config = dict(
    n_head=2,
    norm='rmsnorm',
    positions='rope',
    parallel_block=False,
    extras=['capped logits'],
    init_std_qkv=0.0715,
    lr_head=0.0139,
    schedule='wsd',
    batch_tokens=32768,
    seq_len=256,
    train_tokens=188700000,
    dataset='wikipedia_en',
)
Each number is 50 + 15 x the weight over its row's rms, rounded and kept within 0 to 99. Layers, rows and columns count from 0. The size before them is the row's rms in percent of the matrix's.

# layer 7 MLP gate, 320x128, rms 0.118, rows 299-302, columns 0-127
103:41 35 26 39 42 42 72 43 22 17 64 00 74 47 56 67 32 33 38 63 52 29 77 69 65 32 36 66 43 62 27 55 47 43 46 64 55 68 30 59 32 55 48 72 51 35 18 35 70 41 05 49 51 61 39 49 71 58 40 46 38 48 40 53 55 32 49 41 75 50 32 46 68 64 58 41 68 74 42 58 69 51 54 34 47 21 61 42 32 32 54 66 39 42 35 42 65 64 62 37 53 71 55 42 49 50 54 43 38 60 45 50 50 54 38 62 44 61 74 45 52 47 31 55 70 51 75 48
097:40 58 52 74 70 75 39 48 76 52 33 62 70 48 36 71 58 56 45 74 70 69 42 55 33 48 54 68 48 52 52 42 29 56 34 47 68 77 43 41 84 31 56 38 35 61 38 40 43 46 48 65 36 51 45 56 52 35 65 59 57 67 57 53 48 34 76 36 23 41 39 28 51 58 71 55 41 30 60 68 89 37 68 31 78 59 60 63 67 61 44 48 55 46 49 59 25 20 59 78 74 53 38 33 37 61 93 68 59 82 54 65 62 60 44 71 42 61 44 47 61 61 43 59 49 50 58 47
099:42 26 38 47 38 52 38 40 49 79 40 63 19 28 65 49 58 57 62 61 68 55 51 42 31 64 46 60 44 71 32 57 47 44 51 43 47 66 71 38 47 76 47 62 53 48 31 86 87 25 57 52 47 77 44 52 41 35 24 72 73 62 53 71 62 13 29 37 61 37 34 45 53 48 46 59 71 48 50 27 49 54 67 45 39 55 49 51 70 42 68 40 64 54 58 81 70 70 45 54 45 53 38 38 53 62 27 34 38 48 28 76 36 77 61 57 49 48 44 53 48 63 51 61 85 37 17 47
108:21 36 37 78 42 51 41 66 61 58 51 45 57 49 62 57 44 24 25 47 70 58 63 41 44 50 47 82 58 71 71 44 34 50 53 49 41 54 46 30 38 34 59 43 33 37 37 57 69 24 46 65 58 53 41 24 51 44 61 52 62 36 42 83 59 43 64 41 47 52 29 12 64 67 47 63 26 49 48 51 60 70 55 55 27 70 71 53 57 49 67 50 72 43 23 34 59 34 47 58 37 53 39 27 76 29 40 45 40 39 35 69 51 97 39 83 46 82 47 42 50 54 40 32 73 49 50 53
# layer 7 MLP up, 320x128, rms 0.124, rows 299-302, columns 0-127
096:35 63 40 54 51 66 37 89 51 43 47 62 43 55 73 48 52 29 44 48 47 21 67 51 60 44 55 56 63 35 40 41 38 41 72 57 39 66 60 23 45 73 34 68 25 58 38 58 52 29 47 43 65 45 54 30 86 45 39 52 48 64 34 57 65 57 50 63 45 46 48 64 40 98 34 45 52 89 51 24 45 79 28 75 42 77 63 31 52 43 51 62 59 36 46 44 46 49 33 63 40 43 27 48 59 39 35 43 35 34 72 41 58 65 52 75 54 45 76 17 67 38 46 75 39 52 57 53
108:27 46 11 55 20 40 57 87 33 53 55 31 46 28 64 69 46 24 67 50 43 67 46 19 59 53 56 54 45 59 69 57 72 40 53 66 56 67 53 74 32 33 61 40 34 28 59 45 62 61 52 40 35 60 54 52 56 64 51 93 36 59 36 67 24 45 64 46 62 59 72 48 46 54 60 70 35 41 30 31 34 89 39 68 54 48 62 36 38 51 52 41 65 34 59 43 37 45 43 58 80 49 49 49 71 67 47 62 43 36 66 29 48 40 31 62 82 56 34 52 66 64 40 45 70 55 47 50
097:56 56 38 47 55 48 82 92 39 56 45 44 51 58 68 58 23 60 55 22 77 51 64 45 56 68 48 60 50 63 75 50 74 35 22 71 54 39 29 48 63 38 63 62 54 44 59 54 47 51 28 63 41 46 42 45 52 84 62 24 08 37 56 57 33 55 63 40 34 53 37 49 23 54 37 58 36 70 58 57 53 76 29 49 40 63 67 57 54 63 38 55 48 36 49 81 25 44 53 50 47 69 51 47 38 47 27 38 65 30 46 67 76 39 53 45 36 54 54 15 55 46 36 53 28 25 48 79
115:55 62 59 64 44 58 18 28 71 42 74 52 45 37 46 40 69 44 54 57 43 57 68 69 42 57 47 48 62 89 42 71 26 31 31 40 36 58 43 52 60 36 49 64 48 40 43 81 53 64 69 61 67 61 58 69 45 56 38 62 72 42 58 63 52 24 46 41 54 68 76 45 68 60 57 24 92 68 46 29 46 45 40 35 49 54 50 40 49 52 42 54 28 64 49 35 67 56 60 43 62 26 51 13 56 67 50 46 48 52 12 79 39 66 47 47 28 18 44 67 70 35 66 43 62 46 41 34
# layer 7 MLP down (transposed), 320x128, rms 0.11, rows 299-301, columns 0-127
096:44 53 60 53 39 52 50 57 58 52 56 57 67 64 39 73 84 56 45 56 51 65 33 22 55 43 58 71 53 52 49 38 49 63 55 43 53 29 68 76 41 56 57 76 40 53 28 21 73 41 25 37 60 58 51 47 51 55 35 30 86 32 39 28 57 51 45 30 38 51 19 27 47 67 68 43 44 54 76 63 63 86 49 55 35 38 56 37 53 44 36 58 53 62 69 33 45 39 44 50 50 33 08 47 76 47 54 66 64 50 33 46 23 23 41 69 29 78 39 68 47 62 59 53 44 76 66 35
104:43 39 51 46 65 56 21 42 60 44 24 54 58 10 39 26 30 80 45 56 57 38 54 58 80 41 56 23 64 58 33 17 28 73 47 34 52 63 53 41 64 43 67 53 40 45 18 48 68 49 48 42 49 36 32 48 37 35 71 47 29 57 58 72 67 76 58 60 50 28 23 27 53 24 55 50 54 33 72 58 43 32 55 57 43 44 45 45 47 32 81 72 20 49 39 59 63 60 43 60 78 30 39 38 51 39 59 35 50 51 68 39 59 76 58 43 45 47 59 46 40 39 76 66 66 54 61 57
093:47 53 55 64 71 50 56 26 52 67 44 40 57 35 37 45 73 29 53 44 22 44 51 40 70 46 73 67 37 52 51 34 44 82 48 61 30 58 38 38 61 69 82 61 38 40 37 28 52 43 59 30 39 76 54 65 68 61 38 30 67 52 81 50 52 15 22 49 73 39 33 41 30 56 46 38 68 66 53 42 38 59 38 62 45 41 59 22 43 28 55 49 64 30 62 83 64 53 50 70 56 70 22 58 39 44 30 33 44 71 46 53 32 54 69 45 48 62 37 75 47 61 46 73 77 42 51 35